Each number is 500 + 40 x the weight over its row's rms, rounded and kept within 0 to 999. Layers, rows and columns count from 0. Numbers have three digits each. The size before them is the row's rms in percent of the matrix's.

# down: layer 2 MLP down (transposed), 1536x384, rms 0.0249, rows 59-83, columns 0-127
# up: layer 2 MLP up, 1536x384, rms 0.0381, rows 60-83, columns 0-127
down59 128:465501502460538518551578531493438485566530495545526508505432501515494445589529435518497505523497520434494506435490489487568554519532492532506529480488550453455486572461511475447513458428489485524514469491559513599477492511554479523480586481479474470519511447543487447482504510512536424511486517509565504475537486536474470499567529524554471444449498563541502561445453528540550494443498
up60 113:477546556544537414489473502432547511447438495448503499459511462584496543495476501437474538556591489495606445471502542542497469430494482508496437514481481541489416628468491489435495527498483517533477541586542536485550462478579538498488502446532508600519465471539509504514531540493515491520523491517522431522524550523392506527447523498501513518551534497551553447509477503535528505452465
down60 129:412519455529480563507498542534556543415510546517476464478572487617459519517557488541561517476502497461457523439547475565522473496509523460512499453467498501513534563520495484552450449504520545501513525493514422489507562516515482517501490456536476476543479517472527519515460485560471513500475491509472511549546394498494533505533496592489463471507498528499562485434477428464522579508428
up61 082:468477579485432492473512482512482505476425533509499498522559466545478524483498563503499516466503468500480498431478471615477523475523512511390458537515523536451435539521545431519522487500600541526512525482492530495543494479479506493515541529559481537579470574528415507454494501379543559485484492479556518433493501433497498513475489505500471433541445494553535494513473590574463521480475
down61 087:487547449509505457462572576536509448493531484568511489496495520452501493528535414476518467475519500438407508508515498455536484518472422485495565490496537495506530481476475438530523512492521467558510500473511520526529453506506525481565535509477443447505498479450513535470444581494516504452495528476425525547450477495489452480458491465582517506418509549516535542459495381542485498532534
up62 113:567465514511492494517482442477551472499575523477483502509518507493514510510519586577563579481474527532537540511478479557505469554438449509483542515503497530477552494405480532495516454524508459506444422494614427454436504515453459547494437558467555512586433516498453514461471497457589504574437515408538496359476501482478568470546522463480472520506480437555572520474525588548516473410476
down62 098:457453504468510471505493533426534499549489492506428589461515496485486500460487551449513470494549505495537499490439505508480488495542561512454487521428441524506436454460481555442474517485520515493458522570549515406485470458489526482495518466461603585519499545495444553514469482441519526462489511514532501557592453554489528488476538428471483498498528501524537514517536500534474487530472
up63 083:474537542561516517468476523523478509484563491424453523480485511577521529464472559516496481546630537554541518423514525540428468504470544506427504453483501481476448556464471465481567479523456480529493545557537415404420495482453442505490453521557528532598481472537496545453474452473512528511487493428574464458481534452480454473503478514552449487541469460499486554569484552519550483474458
down63 062:500487529513525481551465485468502443531491509440440489401467607521464520529515475543475449508505525498525598566486507477526448551543474509474506496434559491496534465540428540515462509498517489468453493479472516554513574476445441534508484567441513461517495510531512478476466487503567516551489511529447529456469455439465494523528475507537483475436497497542546594430449577487486513470508
up64 096:581494539495456522556460486515485519507492475477571546545482544555526479519485527540498511494561528514533491572552513504513466504518484578559440487536535509502456542491499503540566465543483506665511460493540455476507502502508494508549502501457535484534458471509494534500446538489475488564493487524554480555499516503503510512509543510451462513421475506466599553479484546512499494462499
down64 090:543452532523557519382522429493515456482435499511496463523511537473502499482513466539496552478458489499464523479478510486429553540485495458405466506475537462549374483520497478453497540463538606478508506536437567526449429503452542505518494462522478475488469558454528532457512555455464465467481535496502432467559603512491518572461465502515497506468528454488452503455511492532504523575501
up65 088:489488540538519450529489435516492442520504525484580519537534517506485461500509536587497466509502506427536458437517536487534503504489481481496517502444534459496492474503531586537460484528516448563474451499593503523593428473560507580485472480534481445508506447544523537506449539453505549511465492472466503522530439410518572463520498498474448540524509448481467483572489513491438525475509
down65 082:502572525484474506445503446439508479468525454540410563401537491470518614469563505581427549478533484498519490535514495481424505570500447520517482491498516542530470427464497475538481499503456536510534571488453517535510550486551467510460546467489489528499461510431525517478524493460488510535513498526464550475432508480512481486425499498434476536485593559574517562456454445543461475570521
up66 118:480498534505461488573475502461553420432503470544437534506560453465488491465546482563501512531535473520493483429487511516457481499503590495450481567457532569472499569496457413453418407526505517495429463541522526480552469475497560517501530480552494456532508487502517500515537475459518514492456543496517457483495488492466502479469506576501500541616540498580488540514436485567494556516509
down66 154:491478484560568481427460512590450518556471511524449498524543578495490454534503489481469546498463496548463496466527468511446476545444505576515432496520527510503523530453539569519583471602485452534527539521549473535567462537489504556511535486518479478503520589502480504507529512523447476474471570484490542521534491514417496553409516510517477477477483534462489481530475458512468458484459
up67 109:540519486522498518484500477460475550505511460516501498525541492499570458452503470507502457499568538526523478529488492464555556526476458592419527499514481536538524528469497588557539473475500504517374445503545509500501530506449516490491540495460507437545431484531497535513496456482515445534479558478484521464541494511530586408526471468409467550473536485440600534475476710524464445482536
down67 111:554527449562594486464541578451529469457477471428534395485526496576577398529487437504552478495468527528496488465480512493630467563478452517488519474487503505477518526506459532562423474520482473518561539485546522530486497514501500512511468452480496428499510515466455509547540463515500433548489578470595508479520532537498492453480560535447506512532480530492570482561603526537470450467509
up68 094:434556515482571463527524531466534451536426443453462482503506478560463501420526525494516477565515464561501445420467513533540507450463483561500499519485463549501524553471481533489461500505459496612499496580527499526508435493485486583456608528577483471495525498526519441472438450466467513540452491528518396503490519489499456506512495495487445463459501477503483439525527531552499553431534
down68 127:498518503480497454499492534472522486487430501481460493539424545498498509541514522502586594474478501505506537489520535481516463500433456459553500509502482509462447497515463476528580493522412499455448458522570524547557560519502564472451471421534501523443508448457503476416501468506529474470501493489494461544500523641554504548488451544496520481463543529477474484442463468505567555489507
up69 115:491491489449323494479420497432506507512548458453544505551483483532509484521579504559520468524451442518587504484475538515469508515463488465475428575535466514512568490385501484423526500508473497540508528518509456463457443486462433482546571509588535533498458511513497549481526555453480557554459533495475455466488489521535507493532480557472394538499531503491528565495504551556490544492515
down69 099:529443544490503548507488514575495506405486446530523479599526470429430512505506456538545516553493573513480511457479542527496528537450563463506493469491506562597519456453474536487469496537484474526501438461464478485488514481506533512472520472459506521548501506458491558458517505592519606488449573535470452525474500534544542580511519585511446524467485425506499472489538479444463526491487
up70 131:585473553527480504514441517542521553483488452461503466475466493472604509446511520515414488501598517489530456517497541484545469554441531572490538497485563485524545493486521556499497422520446524512485468486556492474481540510459512517485507566503516518545482512518493521478535476442430495544491466481545487501457521544539516481523497417485495558589496446454551484494510598544489496527531
down70 135:462506580457514509480440547486462405506456524538465496548470501535518513572426429515468441468552502534479495475545590508500487521569496472540555443506472570522443541574507498510488456505450472514523556408493502455497520484496422440471480470563544505527534500485510478535487488488459449476497527470589457488500487513481518524426502583446471495511504574462487517524469494553526547634532
up71 130:547499499578513438474504439527483512478496499531412422517457500452520511484500566508550537507508515521502533529472481551462470524543514503478529471501513560419505552469434486444452489466485453487476531536567509443527523445510532529490505542540574556522444556547483589517541500566486534526490484472492472403475541491500521469583477437470540507570502476502466526480529589508484550548520
down71 126:602457486551573527527511450498438525489499577496531519471571457456485564487466508516527463499550520476432470568450507453490478458525538525501553567513504511519517411560442494488531521471559474582477473520426400501441483530484510543485525456520501437523484553520491513490420498519440454511527467478382510481574496517552463558471519531499551534515483499511508570522426477510471537489475
up72 115:540503516495438438484493524502533535502494484433463487559516503493489545506471534482515472514479439399519537481464529554454476467497495485393548559486518486528515534484499595422499501445531511492497519482519509495516496529475513499527532502455488512558447530542470563517508486497479561511503586508539520434497563462486471464535465454487450513570517484547444450555585489488497502529498
down72 082:443439476505519476515494501545500611502525471506425509533503477522500479444500482534572566486460571494553504553539544522402512479529481543435498479562493482510471496417486521458473477486506504458523489540580478440461525574503475500475497492471492488533473497477550498441517526486508462501488497437502478543491585526457431397552453398533529492524538472504553503501557517487503470476513
up73 104:545506477566465503515491464506540523492514478506524540576507475517607471441582567466436443471492467458545515460450486454549527497576563545513484526506489515518576539506469422488496422547501549484416462495507428533481536414543507496524524515540502519511514466477525538528519548501493472528472485501500575509463504479500542487515442483497422510505538523533604487493521553521513546494514
down73 112:486515533507563589517498494495537552545469472511536499526480554514449570486497446533526538476508549521515470534470454510510485467448457447486521567524483545519540499524574537508493618550477456470521467409502499547553586511458551491489526492567512460499546447434563485548563503467540499519492488582426507469546507507485498483476482529534507515432498500482512467472435407495479485530498
up74 082:416504475464513549516483518494485513487491456466511469510502455475544481465476524494506456530582449541486507443480558476474540525536454421463521511423515508554529538448520488401514478518494528525484440513532498467507514503539532516505533531499499444497484548511530525459543466547502532563458428494544497551518466509514539476519410508485476499542497440466518523495454544542517551478471
down74 107:515471497462519522509555507546555504540518531516518483512501542470553535538451540438464485501494543465504580486482486471538457470467416506499560532532542478494484542506523453461509490491470442520567542522564483433502504553527627508534518500486445491435617462435532403461500519528516485425443525449546506504473509533464513539477473562520469488462449508488516552392468510472493459496465
up75 081:504485448563498465483544463505502416536570441460588555545518526512510477432500554460414537569516495505507505410486517489463515445536560504520447501445489588494487544490610455484497482508530494535520540527517509531583554563435512540448551461489468467531451535499463441524503500513470469484486473524522484483531456534495547511479500561510558500507469465552443487501571504507494570581463
down75 075:497472514543567530492512498524470460462534470542504483529442472433563466504501450518517466521536493471480448550523442469461533529492460511509479495580563494491517503510501486498521513485514519445485420514535497527522556474468497544459533500496560565481448549414483477572517544474489543515493531440461494508517477524521504587602529548537620476477506597491445518525507555536478478453458
up76 101:545574515527509415494475479506590565413505475487495495497489474550477496505486582461457489493445487466522529525471437479512461526527471550473548467525488503452490523412384485528475527491428517473471453556523524457535499404541469470542462505483514523541451530505532540489521545479558549484547513465477510440487531495486525488566477475456520505493512456523408465509512652510488507478469
down76 124:484460459518463488467513580489505492449477539467493489451415553479401503589472449509575465566558538533475518489495468579465535521474466488520567484552433456503488526517519485446549529421552534523511538490470525438417499525578532499520545506464532480524621479445474480416508550502564462522507506543529525563467494590505487571476505509491552485514527579510518538441472452434554491535398
up77 086:470437487462504462538484498454520486511484550453422523560501489518534514427541624502495517496499533516505542513461609495502517512519499456443507491537488515502480500476528537528529445519527457502492434503509494382486528529481475534520463543459548465508482566531498508432475467510555520502483462497503523449420491441508515497508499508452472504450440426504480439479517543521534494480460
down77 082:416538446486490487495560476494479523520496505474475438528510542499433464527557484534570513474530495550523525542486460457544462488505476517582506493470453511473530499435487526507489559499448513473509439530392488494568497445525507462533544520454564448467555514406455466404493519540428515510468456451602580532514465513497443496516520563482568479533498486503514462496477485508475486476453
up78 080:510518540498504535498496511502561501509531480451532506547516484502613515496419507466486447557523525508525505539454529536502539551395507537532433489525555570490436526510507448472513482467509569577496471479491467450503517442535451466523535531528511479512516490495532427521464490501546407575453451486594518566540567501503486496457524518498430473507476594489488490455493539483495527403536
down78 086:472471495565463501472534472478535480499502529532476534511500471469477515536507418457569546464477515513411528542504529445485459527465421448504505433427492459553552437531514520487513521483534511349569497483564490495515465517533497503494575515485464465476476591466507518524553495454503498500504526474498533498505512502499503483514442529542512492472553485500549488467512557504534422538440
up79 095:575493557474442472428463496414561480498470527603483564512545484538550542491480525510365478483487411437489427441524495491554407531546511501447446564524455521536482514462481447530484554460461526476486514475493484532527547509516497505495475449590440465599501482500489456524504493478508474461481496506474505536531510435480429471505537515536504534470511500514391519519485521501457466466543
down79 075:431498477489542482530527500477509551501493515518481490529488509472533532495499466478466491545523521446512513545548513472551540619464460536515520483481494460499543469527465539482486521502476469466525444506527472518422472540486538501455455495471526486499514512451566438507515484451439433540510426544384479498477438502466510539532461473501430558533497556442540507498478555477551544536448
up80 082:496513441489520407515456516431555500487434449505419485521470522509504493456521526431464479526494499482472500477440574475477439500498493460465514445466451545555496505500468451422442551416437547578507420562549498494461529434541504553491525483466378512513458514515521520483515501508484520572518460513588440422579534526582583496558484534518558477489532489497485497500490498481555507498505
down80 092:522512517502445518461493547487560476480514527525549509495513451505538568487439503533521491536509507546521494516499459470495528514493603599500500551505504435542456463467488536485419491503522502470458547532549581503517497442539485536433572444487584465467463516519409472469509454469517382499601515418500469555453501554478528458463516471508548530517490465508499524534531504455487482487471
up81 119:507537482505408505486497457513551463482509482484419532499530533471525537488496505577496521539482516528536470512452497481512507466479512558446499517440513500544446541474518488515491359560452519508447519529515495535412554493425446490477556504499482516501462506506493556499492498522490594462536508474492464475475552474526511477514535512517487531545550388504475465516546531598519497496467
down81 093:436542485495485476468490499415560452497463461545437486510490480510490509544504543493510492408480464498479497461448501503526486543515569471512509573502472490490556500339516486444450532518447517489542518513429482486552520459495457466431528523474514478496455492493550524512487498558530507530498481449487473569530560501534583472560493441436449521449538492449572434533471558517463501486495
up82 072:542479576522483450515529485478507507495500585476479502513520598511541562518401516501450583486555486447509545574502481454498432461553528526431464510477531472444485508480476474413508536516458546524470498472499448526423532495470565505494483565494489578537475465511528515491491522595518510459501532554498527493483522489504489445459497473475538517497395493519449484485486546482554496459487
down82 063:510475477504593437506508556444510473532549429513512506551528432535494430540556508457513493465516492506516549511500475553533516461492532504454497542476447539634504504506493488533451527452469523457488488502446467454539537485455492510469523487511469501439465516460522481549484537485465519460520471523426509557585444484542567548501503490467510575497484529501571584519450519495496521515537
up83 083:497495506530405511487531455482600501462467505464529572505495457554529472513604518490453513491533460437490439460524528473498455500463546510504538500551535526533496482474514472477447489479470525602493400583489477535438466434490483534468463537510507494570498542522484550445410529531505505502527478450527487500513534499505583470496476553479429473454495502513510512490494527476464511487452
down83 072:485539493471495536575542478598463497476522420482460500550475530519491614483480506529526517478554480570525477501529508562514543485512512508526455503510448465484570431510448450567512534455493514489481523575466472475607532524541478478444495493500481486443530553524550453418456423511468542539503521459489523553512535491492478534523520521461540497572475529460407507556498475524483503518533